Each number is 128 + 24 x the weight over its row's rms, rounded and kept within 0 to 255. Layers, rows and columns count from 0. Numbers have three digits each. The size before them is the row's rms in percent of the matrix's.

# layer 13 attention value, 384x384, rms 0.0443, rows 74-127, columns 256-319
101:105150152125102140139064125103150107100089130144094145164160117113157156132138123122118120107131130132080149148153110147143117121100177158150085149133156121143136095125141125089157138105125146
095:117141132166130121107121104129116156112077104077159149166097095138131119125110114087121165190152177099154139139074121126144151177130146146089150107049124146122138113135132122092143146127117075
097:137096111143113138115116176124108112176173103121129085127127105152152120133110094183146147122134081107161109118100126123098111138145083099125106132113085129147149116099121128135116163131140114
099:128136118112144133129123156133101124094120144095144105087104097123128108108119113124105109144137124157127133119099150135134146094122064138129077092148152148111147137087142123134145136093092086
097:119101118104167117121152134146120144150083121117106075115156139154179083147132143153138150119137094124134125111120150122189103120110125168165139110157110158125123135101164117111152095101164151
094:124180143121158138158174147148147121115129127101146161126190129165122132124146125133098119116092144108105128093125152149146122126128113129158113154154099147159090096136131133130077088077122143
101:158126127143149120107172113140116137098110093089139172137098078164132146109098138161119146138122156106109132115154131116118108128142138123085116113120073120146137139155140116121129104106111122
093:119148132102110119113125126075130136117118126134121100158081145131130088129118160148102159106131140162140141137115092150124155161143125127109128088143109173120116118149136146104126117125157109
091:162119103135115133098115129160098116144118126076110159142157095143157165108144100099140126168115101120103138135118132148148138101081135120121128137096159153117169149131133133161155153117082124
103:093121138093145139114153130128113129128120100152087143174100162097160129101112126160146094108133138149121103131155115135112109099133155173109142122128126132110139143126133145125127125109090117
094:142169147128135144087112148124138130112201124158146127138150144143143137148146148151080171099147114146124120119131097110149127129156105157105114142129150174119132135137135135144117104116122145
097:159110106133133126099132146146130110129160110155137153145056120133141118155143149130110109142141138128183111120090112120138155152161124138140083124114175156152125121155103136088141145127129097
104:154134140169172139101086126119119099139168143131112110131169108095109135133149095081142111093100101124135127123159138133147127119134119119109160118144155141136113143140144169167107152148107145
095:097092128137101139143109159171105097129139123103144135097141162119118138098135120153127124144141114117104125121155135156103098128085138155166147202104121142135105125100117126109134118119084120
102:144094117129112111124140152111134159106148083102122162119123084131115143123132068084136136180113126110165103122057103122173124178130140104150153101106109111172129142145139111117081147127124087
090:111125116108130117162116132152086069125167106121151139141118139164153111099125113134130147125147125120127108098109091172150091118122127103144126138085067152168137179116117102133111159143115137
100:136140168133116120131146136095128145057141093142106181125127118123106128135113152135104114089130142142123106166102105119105163128148130159050119094135108133100149157132139121136160162139114143
096:126104128093111148119157124082132136132109097149124157167156122125129107158108102130173206167102136129098128090149105125155135129123205147099110208097078117151132087125111160133147094155141102
100:133155149092150129158147134150153091048143116128131129104125121162134125120109093098138104123118104122123083149131142149184145132108136145106168098125115189107135100114099118099122118083111102
094:115142119089149123135114143155118155141118153086136122090167106144148114142157135121093123172138121090163135103106121121167098061096105068181085157085125116136137171093154116109128116114183140
102:109082133123088132156138151163109108094145123146141146132109113121070141114110078114097096151122140143091141135118139126075132191148145105139144133098090131117153091115118139120107175146137130
098:135155131060103123143145164163120100133163115090105090115131131140139116118131103165109103106069141118110134117139115128107114124132122096140146126145130128123113174089139084133124116106136137
093:128167139129121118137126135133112106107156110131144154102117137129097144146130142097152128128154109109099096143120123136083155116137079106149090133134166075182112130148111136163162146148127100
091:123148126133127134111129105114112106175161125110128128122092155138153135133106116120104099179138128118120114139155106151127114159121090120141111136105112145131133138112175129140119161155165124
099:102136109134176130116162139128113073102090096148157135127158085132156092105112108072111138141162107115118151109126122145141121102148138132155119218105094141150126166112145091120119134097147159
088:131137118099133179190100124142127091135175113119121115140147141107118107111128095146176087101127106111088132128126122136118130134111059100143104126095178148120102152150125136168154152134074134
108:135170153127153125171156138131121079114067137138140099132129134153120120083138106133151119109107105146123184109134067144137106122141134137122161166131069143145138115113162131079077127125124153
086:104125149141129156134122147133077125161185114109103142164111136133138123112106100118159102151150086103103141125147170148164114136119127141154129131115177118123119164122164125184192115154135100
114:132115192111093092127125118113157134167085145134098184145159182113127104115131123100160113096146106098115106159185174111166125162153164210087123074143167090115116125139100123129146107149104131
107:124132142135126108132122104102152151154147149103119158122134126116106149144108143108177141111119153131129102169116144110134134178146124144092143062140148106119131113114094143094125127144138103
095:115109138120160142095108110166132093067102117135145114148132115134145139154116125047147142131138126118157111146106129117154123141122105171116117119066158107201132157142149112097125163115157145
102:118129108090131140140110062126130145108159130107147123109104136112126104147126124199186164132131174156133176150144117156156165082156113148137137079168127124114120144101125154127106151162107122
097:130120144119103112116097123100169177138154146132103157088118159091084113129125131166195151142102127092119120117159121122142132113129119124093142105145114147136132120142101159127139113101115114
100:126140111154161119132140147135138108125118111180146111151142107137110100155130191084110122169170142137132155112056111130125158123123098081108132145148120146124143121105084097166150142127133141
095:102113123097107135171137167109156119131118185133112131126127162130121156101133137184162151084097156139144111150094153103103124114140119153142150094120148116082126123128096138123112115135180137
099:140095118119113118167068134147131210143126128107102081106147098124119132120151111156129103110177154118149153127112109128128126103116131080112138119102182132171144152139120129112127147139133149
099:156139112125124122140108168126135132152096150155127106121154147129084123129139143145174154127101120115167144105152142103129114083128168138143122155195158109133149147144141132157144090104149133
100:100144110119171129112170119141115112136128105108147111145128078103109118127140151117145130172107156137161167104114119148144133095118120062153130181115074190129131162122137139106161095140104142
094:121159119141117114163132149115139087119061109146119087127159109162129130143077145077128125106151141131114154128087124123169160084140127115125182118164148161124148113104111084138116156119160152
095:101133111113108107136161136084135128073089096137125106118115097140128182124161135143147157137161114111209132140112123129110142145123128128139163159149131136127152131154091147109153085133172120
100:122130114164108088115168148151111146104090148139147110149095121144134113135128181107155114150096124136122115110139182159068138130109129138171085108173103105122134122160100127146099132107174147
092:134086124149120094116152172136175131131102140112146134104192156102091156145101167132216120091168162142073130092103075144150137142144128137115159103163134132131127114127089119076127130124133142
097:140103143162136119114100150122187119151113155145150155090155170106102183120130119087163185119192107135124096125113110141137142132148141142128128153149161145179097103114108146130131094122109099
088:121084122103098149113111082133185170111135117159140142123128067117111150130132114165121123121097122155170120164131113098151152143114147128108132109115113150141165107126084149126080123104111128
089:160151111167126119135161114145105144137155122093134116137101152098120117083160118131119105112150139172086115094113079151154116148138123143153118095165120103158114145164148153151146143157142116
115:155152119123131167122141130142104109080159109119145082117161073137113115119128146133086120123143150142165158138111109135083119100117113031156130189132074185154142143136149137131104125100107146
097:130143136119137115126134083164133094132136119156128133150079120121117097139130148095143140122156125122122116096166150138112154156132142127118117120116104158143091141107105130154142107126116141
082:129128142102137116152075142098088118168168126115127109147125132154185089069107109143145091110144095093124115116136139134126131082102071115109075158092149142141127137103135088160146122130132137
101:088073143092132081114182113121153103112124144136121192081088146086137135106095112119148140139149144111051108107114095138149124122141109163143096141080131144137097139146096148091113163162121144
097:095121112131108124110068167112148128143126104119143158103097123076142054133086121111141153096096152132094142133104144129151105137159139121129146126095130140119112138116169128147136131110131139
101:146131111137108122145120144096143171154037102124136137112136144112155139095134119119142136117119101124131155114125118134113109111139140136172103136175091095139152094114132114117129129130136153
102:143097120144102097123126165137120180151158152104137140102145131155148091161111136130092184097120138147164111138117148118094129158139118142145136159118090099125126138135112109144088132099147122
100:142126139137109166145067083121146112132163098149125126105173088113148123150186101102088147095171115102139118136132160115147126085146155147154106130134127134186116114122126144163091113091137145
103:140152127134134112110127164122124108133139102138152110113132168147129135144108121114170123107139107127153124161148111158087120136127122135139156186147140108096108163121154109134142124114125129
# layer 13 attention output (transposed), 384x384, rms 0.0453, rows 74-127, columns 256-319
098:112128142130122067080148103140147150120115080122139116119147095138115163136111141159137178066084166125117108108114103121171082133088122097141098173129082142124136096138125180115121146160134141
091:146139145118137151139119123096098142119160136147135133122128142107092142129122137118118102146119109161193152157091154133134127067149146139118167126148130113116135106170183083160120111138148106
096:151122140091117133144113149173132158115105107126084121107124133132122134111121100147089096163152134118066058124147112164170138125101171128135159152136126092124126126134105106123172161129147131
102:171101138132103117111120197156140090146111157119107097068086118126129127114125127114087094172150141147117087107120131133141134130148150104137168127119136137147133126105122100119124155095114084
096:126123147099120105073119137150154113103085099095155135065109143168141144134140131134109116164148159134113084130104112156122176129139148152156131146117147151081119140092072171125116150130121111
087:106123103118144128053108091174148166159088115106125099161094122136138138098135162108112145150153147157111162158117064104111173193129131155080116136097123144119173129159121160155101097128115151
099:124152077108121139098137110145113190106121172151110136146115163131105159159146150105112126139175130145163115182103103123106123092155105154095146130160124090136163123166144125183129083106153117
093:187095133135125114119137158124115106118128120126141125114104185072115137129120141111168122093114115120131123129101155104139084110105099140106094123108155120117104159136132092120108134146165130
085:123163111120136127123117107124093109145123096175114112146142129152089119141101153105115135187127144150138131162142119157105131124136154157147135127157154100154107111134106086140111106175172120
104:103125132115100129162144143084112126143137096140111104101128131108120183132084106147144097079093132134131139093137118139121106114140148134134149136131100201105123125124146128139165165137131119
092:158136138137112135090113099190150150124093142098151108136100124169121111129097137156120136123133127125072093078159157134127096130117097105117140081120125142138158145114149138093147154099144124
095:145130120112108162098133133122124124089135177117125128159132133143140123075115132119132116176156110085140140087090176118162140109082149128152155114145162120135114096147144112151135137059102060
100:125157099185134139109100140093122094145103139142082123083108103075120139146114134092123100115117143131128140094193137113101126096132129142133129105131136128158120147102137138133159161131107120
096:117176122099097150121134092128120127146108126100083111136091131140150172129071124129105087154120128117102115128128106151115150160167172129116151113155093122107148148123102151104128092083130095
099:128118099114154180167127159131116137145114078114109133114110143121102116104150133122108080163168100166134106135132127154123075093154120127135152115121137117119123103090141105171157141138132122
085:132164158106085151139132106144124122118124082148099156129098142141119155102108109118078084140133154128095101119152125192109159142160141142132173132123114135094155157093102118148144157166140097
095:131112127137142104138134144101141139135122163167113132160171094134072090152133096096145122103135129098131083102126149124134071107131103088142120127093123118140125094111120113144152129155111124
094:125142120118145126141148110113123152116100101150129147103150107180124101108155164126147128089115150141152116132103138152092095101110121142165145078128092096093120155108155121166101089100100112
099:156101135143139105092098139121151106141146059127107108103125105097151143150124139161118087163096085154121120114159117104091127132135160174084146143115108149136156136138184155118203108129125123
094:114159123139111120110130092182146139144095135105151128113139103098148140135174157137107139180134160140093124142087109152155175133156115151128138139126155116123133151140097106150084157127126149
100:090090184116097143134122144125139130147144112123132121146143084142124112078086089157109141077125122159153153128110123150163131145134155108121106182121117146145114117129124133116134116157081123
098:123189139102112106119163113131174151153080049103099175122125137139139137137129126121121109114144144132123126131187118139163126167169087145093150127104125158115136175112105126104129145164153142
093:125158142168100124119115143151141148172127164132150118111151146145118097149121102131098172141115139156132130126155133144126137168155133110131122126137101151096161126127064151084137134140129091
082:126156160133096110113106127184151091122131147107111167153171149123116140102118127128136132134123121123072110114141129125114135128106139127115115124130150119122152122148107149108113107115115124
092:110107108150166126105106135121114137143123156150125118165132066078178127134135150108128128113115113128119114125119130110082150141143102128113128138126138126137162119159152141232080121109087158
074:154174137152127145148122120139120128121146152122131132145173120080106086165148111130130090129093137140118127110123147142135110154128142116125147092151093134122156117128139127103119164121121102
100:136088060149162167120146136107109152107140102149121089120087090082149126153101161111162087123150119121106143163173148142053134096118079119169128121124133107141153126132139152190142114124103118
076:152174172128097141130132122154124117150129169101143132175171157108120129136124105138153118124112144142107125094107139132134149133157165148098121112134113119114121094126109144102083127134132127
114:113133193119129118089142100145143117117106133124137141143135142165123164127152131107122132111143144135151126143152131142153187146159159182114139147098108130119105145142108134133151138156120147
105:113177180100101116126110111186172105136107131119130128100133186161102161083133110130111143114150119125125125111130112121177140125106155151091118164118123118105112148101112134077145127163179136
094:155130107119146131131098129111144108119131159165128106133147058121184142150163064132106118108133152129146124122131130111125140107145118092146163128183116129093188104117101119168104106094102106
100:169166145160141133117136136085125118118117114099100155156104115160135114161134091175154114142137132108103144122086136116143169131120131151134145093188157146137105141122118102128104116104157135
098:132165165130131114112104103116122133100098106124132164109145168162109150138122152127113116144157137129146125128119130137199129137143146160136145133192111135120088165104129105079174146163148119
095:098111134140161114122094131161140158152138127085135150090144089151141111141107143112111119137129118135140144120115131132067090194116130131138108155139114124129157126111117146126115107095155138
095:128124115096097124129134124099151141147131120113113139134103159137146118115131121136124147125147125162144115120130109149147172150128164148107106152078134078135106133132123146087193151140134127
096:125114144165139118144157122152114062127093113110146120180150111131131121112125112147088149102125117109167125176117147131143129149153075144164088139120124116127108122110079149152159120134133103
096:121131121175145163107139164084104128087093109116136127091132104110159115156152185122132130164131143128142086122143142125184132067116119137131135075137147154146108090120146124150162170124102106
100:126112112181139126153151122070125153109123144162112127100118117110150082144139148110117111140148139098127127117126124094099092126138067093166148118152166122160139120143161123133121145099090132
087:092085137127164094117103099135154162131125076095097137141108080135143120110141140108123073192135121122112113103119160136143118162100135128106128107146117105091160125106130147135122126106104115
089:090099107140122113163095110099125170137120128128152108149128120145147080114111123138145112122128088123151155098103104127149132166135097098145118135126109098122116145142123153120113114147143102
099:088140092116144126098127078143136183155090105149128116120172115124125117111108149105106133149140121145128149147119142113113154145132165094145140135091100123130138109100088115118115126139143147
090:127089104155149124126121082152134178108127114118097126123118129152148127087148165141115120158142106152112132146082116111168153125120119120112103163140134117092149144127125113150147156164087133
091:122112115124140107094130177146126135150129167145117101088099127179153191162127137150094136153129126161137131154132103099126122127121099107107142144148133128097151142118116125169128145158080084
087:159103132093155092148154103083127104127127094162132119121107113149099128130132127135114115132152133097160145110112142128136105093102109113122143143144154116118093151116141105095184107162163132
082:157126097129129165115130112163126086140146173081158124140127168103116101094114142165147141131100133160123147110119100124149136123094152121090091111116110139137116116125100152122090133182137157
114:138088081161148122166116129110125174124146123123125119116100118135145069162110124115130129125123081113104124136124149110091074114104080063141102103138123115172140110138172132153110118099139114
095:108116148143132125135091118146120143135139191099148144112139116090122113137151141117127126137119135139115131099135119105121175163111147140100113125077099120156149128151171125156071121125128164
076:138148129144085113118122139181106131129111132085124151151139122092131121143103109127133137120068149144132120103097141136115124147161188158117117099118103138116144107158113161124096150116134133
099:161148143120149133092115116152116112139136104133114166131168127109130163138131126125105119146156127138117109119083080122107149154139137110130145168129130113109156148112120112107142161141102115
093:126160166113138127122097138078143134130139144125134208118132145073096123103131151143107143092136129143122095120139164108110142101144147138132134129106147126126146134159146101131151141146123157
097:103155110128121133110151151155129135125131106118155139114090136107126129116093184090149125155126151122133132141121146138113110109124123123137122184102167119119116139116100112133145169131123127
100:126110102142104158146149139144130133122076106125120136167085128166161145121116121129107150094121095151133102129138124159130119127106116123140118130102133131129140109115122146166133126137131146
096:112165150118171101107132131127132091118105127136173094121120081152113104151129110097084119111113119137142169176137139157136145151146115118113109141145088142141124157106095112182102137140156132
103:114149087162095170123126155141139166152158187142102120136101154127153141118123166159153134117098095176080116123164121137114159109115111145122134110129132144119136095192124139153110127113112106
# layer 13 attention query, 384x384, rms 0.0495, rows 96-148, columns 256-319
088:139141120132125133174120160111091166102171101109138151122123114141098141146116113150075124130144185116094139099061135133105124112098118150132156148082123149119100130129145141132119181101133145
083:145154123149094157159097125142146091142120137157129123150160133120115104113149156106128131143099075104108122151184129145114137158162100134180118151190134123099136116147106115129126111165173179
091:117132124130149125114189150123128081136175107120138135077103125106141102132166112124165075120135164113131144113148104132137112111111146096122159118164151152124113104164117119173109129116140093
088:145121170149169102145100079148114147170127169133100139091098103118116118134097117139089161128136157138126121153138086131161155149121169137089137150132127132127144132083116102083132108127137167
089:164132109127124113122108149120118118151112128141081119160120129109082188143113158150088141088108127146140127139132159086123150103136180132086105144140111162092165102165114108118157143113118177
108:116123103153148120119160124125103110123107120106152114113082123104124101093124098123159110117145140110088157118122099145123097105152128113139111151139151160121153129172132148174136133141180117
098:115134079090091125123115108120161125102138149120154138122114118133103129101108132093136103118140176137113106113107121144112087103129127157138109143142115137097135120125138140115115155109152087
105:121127162156086116105162133143107150129105132130131125134156113104133124145120150143088140162150141151143151119156115119105149178130156114153137135096121151091157142124158108116126164077105205
099:148119152166105147083157128140096103131152169145137153112138129115163127125085143094103138130095156138133146088123126118168150169132155146106187140133092148110179114127118144135088126126106128
091:094083146101121112129137112157129101156137120091142157123128137111122132135136150132137097179156153085113122142088113128141118133095127130092067124109102141143102109146174119067171097140169099
101:115119121126185121114128106140163113172156091120161167131156135168166134165149115169122131162135110161087148211101135145173133099083131124100140119165089143125099133090151142092124095122137148
109:107135131167145147100155123099072096146115107110105168141148157116091159132117146133083158138122133107134127111188158109132103182154100132097112127140106137127122131125164068098153148124111142
100:130101142130125131099120143117109124139104155066126128123123087110112131123156122122107124132095095098115117140123134102115124110090138142150141161150128092116133141214149142125128125144127159
102:130147156117137119116120138125151154140150148122154127077157137120128148142101156151109139128165157144098166109094112091144125132154100096096097128128144126191120159114110141132120136104081116
098:133119096190141132147135152152118158100095146121139126147127124124107107133092158123151118131102140141114102140097145111075157180132185096123123144116105116094120110118137145135143128104119166
099:100165139118130113120156189123160129134122080108112159115109129113120138151133132115098113099146181141119158174160139141159114143136131154135110135140123171130116154107131138120138109127172143
090:133124128149158133116091135104117080077123103152123109084110148116131145087142154088130105116120146098129114180135098147123098095153140177112138121107131122100154119133139121169127103107119059
085:125139119094121125141142115154125171117106135105142127138153126144107127156098139179126179121114106141103124150080202119150176117122128119141142142093118128167082154098134151114182129115126146
086:126141135143096125197114106171125109110105114130120100137163140171135095121137133122140118134148082125143115134128116150073131170113138111158133106110075103171136145103128150122117121160176127
090:139126149135098154107149155166122117089123143111108126124059120144119128077142133104150083121115127098121163097100109104095074107142145142102107131103150130073138090155105147156123142169135097
091:117103082158161114115154159126117106124135120121136124126074092116156111123126135134163104109138141108088153135147131105151099068145115121105095130126149129110133111139115130146171126119114100
089:111141141107078146165087089119150166135151145138165128149115113139099104133161086121141125131106108154132141148099109177062130101113091116142133085148139143101103143103131134121113157156143103
097:106166201073129100149133131138149122124149090107114146146181117156098163116176097156120155142122122123120157168144149152133114133114089158145126133117136118135089133116113098107138140113132098
097:144111088189123148121139143109092102114133126117150111155119131091129137093067140129152088101116133139107126067120134105132114130159164152131135150119134177078166080139110160157148143096134136
092:110104147149078123155147121127125146153096128096106109157122143198069111155144147149144120144157125141099088160119146103118075139133141120085125103130137146148107132096164116122155112157141176
104:111088083143100095149131108097104183121112123123130123137063136126100096133141107153120162132148135153149151123098081132121116139149111091163170103126123159112118143089159144108143158126148113
097:129124098102128125135118132129164127124142115132137116163183118131122127111156131125116173158151147137118152111084110131130130090113119145104145145132088135160130113093135107106152138099117087
100:143130081100155168155151161119090068128146113150094119109158106136131145097153127115126136141119173067137099124125141159133077095093082176131168112148106110126150142135119115087140116117129118
099:154106165110067087122145101157142138136133151158136121157125151137105119118115118134071151112106157176108105126117107107114153162161155176142157092126185107057174131162098117142110162165097159
101:135169136087152141194138173110171152166134090122138104093125154163108123144119083160140131152110092126137153164167120151121118116128104123149130124138157139143122140147096131139157131148133116
101:138109131173102149136153129108105152099088142162137111120119151140117120118122162119129131120131161128165100136127121110094152147166129133106156128130165131112149108144139162158113140152122151
103:143159139094073119132085093160152153155095133090154154174149140142138136157127124139147145094136109151121152134078135125131122165090163123130126127130138105106127134117156140099139103102120158
081:131107166131124073156121083173140140150159127116103116131102139135148095125145108129143122152119130133137154160160058127123160112096136126132184122106084095137117083126095144111133091138129126
090:121110128129115113122153148126141133157130094123150133146150102114140144140103133125118150085140127189099106132095183118123113118084165185092154115147095133126103114150165089148116139096094078
088:125128140131102110148166132137153136150124125133137112145113111148112162132119143112106130128194109139094087177126169125104103128109165102114135113135126163136126111154130107146138111123118121
092:118073097120150090122147102141123142113139156116163144167149103097104139167128122128124109111180097119142143171101157106085114088091111128118144130113124106101138115139158150118106150120062114
110:103136107122159130157106098126184127150138125143153121124159150148130101144126170153118117095115161163167140115157107115129080114148135133117122117169098125145133060090108125135102134138101108
092:107180147114079113136151118191157137083155128089112134134103167120124135111114125142123144146098148116075158121122159177129180123120126099153150102100160161115123131137108130112150099115172136
101:120103088121103132133145090109173114118132094140195139120174149099126154157122137142135131137122104138133140177137111098113107107119107124116126167122171139145096103177125108118133154117105117
107:144139100129130146131113105176126135141143179150119131179070131153176076122085132126132129113109071180114167132153142117160087130102105137131135130056146152153137097131122160104094122188144120
104:128119097151129118154109136111177144139157089140135128125141125149148152130123157174118135106109120136123160160119119101079131100072128146143130141128119154117133144160112115147157115104120156
103:145152120100091154167137146150128115112175125136108095164129176126141154080072079125084143123140114074095137122128150140124120099097147137161131119102118160142128133120115132090172112119161109
102:108102185138141134148156113140123114159142154127142166140153120101205126088127155110087137167112117161142144132129136118159120160144143123114134088101090140142116102131120115108064084133124139
085:118121099110114127140118109121145088129139134100163118113172148107137110104142092102096132111131131117083096147115156151157090120149118102105138137142118154114094131126113103108124149149116110
096:158133099112097100111136109139160175106132107159067107182158114173148105152141136116148129080166110131155152098091141137107151113103124157122152135089149100107160161080135169147144128138114129
090:140156151127124136107111125174121118112124130116150135118087115095167136099135106135094127144148141135108114152114121131173150122118175118104096109145090140125107130163126114112159116149141133
086:147145089157120126133133128097143170109117127170112118162131163156110159142110153137159134096113120121144125069131180143057127061114154121153136136134140113103173147125164153141142131118108086
103:125074144164155164129130116085119128106154131101200127099149114121161141106164102158137127125149147149110113133103117135095144123120108134142112118126125124165107114158082133101115120097161093
098:121148112077133144183127189108106143139134127132098124151135134134111139140149095120158132164122129099127126114147112157127182109168117089116135141112118131129135132111116141162139177137148098
094:163108111135116109137107135127152098122123108121152126143136094130178145142115127145119135114130154135088163172147117106140112142121136151134125128097123070131109126131119150119122122135109150
093:123119142132138074132114123144165104121130081118125129147139112105124142148119161139128128117141118174165159165124116127110124110089163145094125154131128162124128147133139115114119087145121122
094:114158174166137103105124083125155127140133133121102107114113130128157092156152095130117121176104138132177142133166117112123142143123166154169123172158157110125135116091135150097128113128193135
093:128101126157144163160121163145098103142081139144092127102154112087112166146108149146125123118116089104144132120151148163120146184100129136131119107126113096083136144140121133121131103161108133
# layer 13 attention key, 384x384, rms 0.0479, rows 96-148, columns 256-319
086:083195103149154130108142148136114177133167169100092124099133139167122154177141115137135144108129077099112113136129130113141092091110176113139123120130112182138141127139166156091139119114140110
083:139102112127134119105106115149158124108126107101118163121167122137110161124142140144096094135155193123160154134088091133118154108160153118132132125137114145103083085161134138113123084134127121
093:153116119115129120147112104125130100172127115116146149130174110117146159111130158129116105160118131124111150141109090143161135143141139130118157118132195132109152084108120124177094110123150148
098:117110100087125134138133108153149111106104094098106139125146116119167116136144100107108094123125139111153151129135092121098116122117090136113081129151103129181142140120153111121081132139111120
088:185136167116136096099146161145164093097158158114120146111156167103090104116101109107144112164109126169094155104148093126148139193156120125141130113109095132105118094123122109129124102128095123
089:133107073117125095112094080142119157142124092088147092123138127168128136144132123121135102136136135069151126115130117081131093129106089142114126117142122111138147124136147123123103115171099120
106:107108106144115176190123142117142145139144165167094123150139111128131136129172127177127079113166119133132137128107158171136159148131121124147131141137139133146148101122119144144143125159135098
121:136130151053139096145107120153129086141105118114116102099139143137120129117108106113122135149114141105125127129119090095122082118106139113104102132113128136141132111135162164155102098151083122
089:140123147112074137114086104164128106099105125104136135146113162173175102118122136125126129148123103123126123108117139132140129157124132103128125130135152133116148143117122110095085132164138161
113:095158127087089138150133095095157129140114115115114155158155151093134106156171100101154149135146104124149098121130176155113136119112128131176123135157133114145124143099184078128105138100133130
100:112071107088129110145107162113147103131119090090134161109136159104114114096139146168155140117129124152122090148154117092134120121110177123169100105137127102116101099094155095116118177097128154
103:127100109105130124146135118077117152115147099130177156114202159120105106147105135134172149140136143133120137147141096130098126115129107097099124174146136109197135137144124119158091124151141114
105:139159084119174127133096097095131156153151105063120094120170130143108137150134147096153154150112114134155119134151144140123123105127127149144163112137158107175179133119166122131095118132121124
095:109134118107060108113114109100138110101106136123125178139147117106148054109118126079165127125111115113088118158161112113121111110141138123130101098179154121099115143117161104147134147093122103
103:098122042118165127151130150123112117152138126128109085143149172111135144093141153146131114112129118128102094090165104113082091138164112143134160175149135157115114105146174130130121135130120124
101:109122144105144132149144144118135141125140140147122108133110157128123130125146143126114130112136129112085172122083094142161122184144132132094133157123092120136160125108137102070087124165149106
090:091149136147135143124161126131136093108154131168136098137131147125173058159086127080157120128107076123071111152133134115161095156089096128141122134125150144161178114136155150138070149096176126
085:107145147102131133088104131127106155158108162092140149122124141161100161151157097124144126107149154140138098142107137125091117074140153126137145141106097174161102134146158123117143140097121072
082:112133146136112097095068136136134163102103180099155149115099099136132169173087128126118133098186134147122107135063133157117110079107148106125157153115107106138108095123119124123134133089136102
086:116114102128106103107150063137133091137115099109124116091168124122138102120118130113149122150111169125145152124120097097156122161131103143120150119126125127141123078124142132158102085143123127
093:149097125089137124154124124121122110143121090080163087097174138120108135119108157129126150161146118089112149115131115108135097145126120140115112146134161128132144073148122142165087104155121139
105:109119106155135103139130126129133183116116155174095145137086082140108147183161113157147119096167160141172113152125168124114150088103100125124144074144118112132128127109115125118171173082132113
089:135093150131127139148159153115126123151123115150171168132112107116121130128128113172112137135130169173121127124105133148113155108144184124104120124130155100153118127136085118195130094072141120
091:150115135128162111112097103170134119135090112113115090139116134167108117114118146110114101130128093092120135125145109087139121150098133136099142126121138148111161098143106142112105136185118147
103:117159132093126117177157101090131150138135164121139132175130158132078113117157119159130140141119135141086130126140144128174108092118135125104102138132158134115125138107133092121139146075126110
084:102154129140129154169167130110106146126150110158076103142120111138153206175168139101083138112147162126134155125112155138134106103160126122130190125095113129144111154158120135121166154127136066
100:096093146137103126128125154047143117103094111138063121147141097107126144174145118083104111132149110127132113139150148149106142118090119114140138112105127111115138080112101137126163138140180117
110:119115140094122182140131154085124144113117119154114141115106122132178147134149169089135149165118138137138102094077112182136151138145144132102125165095132110140126122128104171133123109163134145
101:177155176145139143132117143165125142112152156148141140136121152180112101090095142136136160108137154145142141103143145116174111153138159136153120107092133125107142150143116129113111119100104147
109:170126135152131109112117143112151121140130107146148159157090107145113131128071119150105161100094178129161135116120142143085148107123105139146129099148115108098106150106089136135150141087136154
099:159134111147108145147108094139144154103138144133159072155116127163151124054129096144123127156138119134131125083110123109110109164166129140141148131102094147087116130145121143120103131151118108
112:099183160128200106130101105156102121171069129064062096178100144102086099126137146117123090123119082115110118142173160105146156111112107144096165133160104129150121109136159108095123152100136133
086:197117142119151107193105142117142167161111096157116134096120110136119096089121144144147082156151108120136128120099080117116168122114119165123106115144154121108120116117123094190106143106119105
094:105118117118107140135084084122146149070122123117129133132133128109167114085150137120130148110156165092098110131107101130113084120134146099155108102118124123090160132124135134125126111113108168
089:103182101147132155122117136167138143133141125112176139166140166104116104106116114160151117135076116144109126095108121121129101102134146090149110103128113153103150136143136127140128179145134137
088:153115144150119124135137106137121141129150154162152095130102090137131155114143112145134142110102126117094119130148108094101120145138138146107125141148157147134134147096165107139096073165173169
102:148125141117158139141156128119112180165165121100134116128121146114108126077105135138095101117102113126085141101064147147137154130171163081130123086133175160076140117135139104135118130134129123
100:097186143071126138129116150107136088105138143130108165135144126089139150122161131098119149141157092088092100142120085143102126091112134080169126145152134149126129153105128129147121145137170102
097:120106124056122109145141133124140175167121129160146123086078105172107158093115157139139094134135157147133177159139147133137115185131160131099137109140113126110152092121130139147121137102132173
104:111156116140140137098114090130127134103132133109084159123120176111116089110088131160127120133085140093129143091129125129120096091170147094145133155106100137137118091123087195149118093156096074
093:135125109110123132156106128103128142158150115151138134113114118155152163121126132154111115131151102158109149137111098116071125129100115130102121140114184133122134106135099144154116159119129138
098:105150120086135124107147133147142126171111110143091172187123149115125153131106124155081174136087170135123130126125126163122101129155148143151114107116123122120149126129154127095104136122100106
108:108142184143134156139171091150121106159129168110133152105152110106102121122109134070142131138144102133123149162146117134166109174177110127121163119120112116097140152152114090121106099160115163
088:103153091137127135151135127172130129142124126158131127131100118114154144123140101121133119148155112112105118138118149142118115043118105118141102119181128120128128120132123126125118111111137100
094:132104115152143116117118145098153152125148181135119112143142118122161158119142154143131145114134137138135115124094114102110140122096113152104086100119149132123145117149102157117109102127097120
092:093167172122119152108182102164126123155088172120102154135114107103124132149102094119084137145124120136120131159133134190161141140120144155137131122147099107138130130158148130145145159126128129
086:178091102135148143125090140116133173126103128134103093151152141159125165112118142155135127111155150167157103093119129116091162124106166159121137119117138148122129113146128179144099143091088106
100:149166115110092147151133121132138148156145116125124132099113107164132169154146119127154150131147090161130144145105153153138126146129091130167122146130147119148093128139175110107140119129125115
098:118135125116111148135136183176136184145136114154169101109096125112114135182130129135131093115159126144132135142147094124171128166112118144138132134130183170156134108149147126153124142089126108
092:142117134124140145151125161135107141137154156134159133107098119139136162127103127111105093133131103145158087157156147094135140165115119110119137147114147148151117144138136098177143143114154120
094:168118113146143140150125137106143123172111148129149136123130125142122138140132154130125116140127068132116071132148077082083139143147128138112137136087140101139153119088134119168156131095150144
099:165115155111121125178133153122152111147127118132097119116123124133127157108104142130180114154107096134150136131138145109128123112107128145105141128066185110121146098096121157111163118141104140
096:100099115152126140086101090161117130108111103168144115147107123137106114167145134156137122122147103145121113092144150101137042112151092104124181107123124151127148144126141161078171167155163139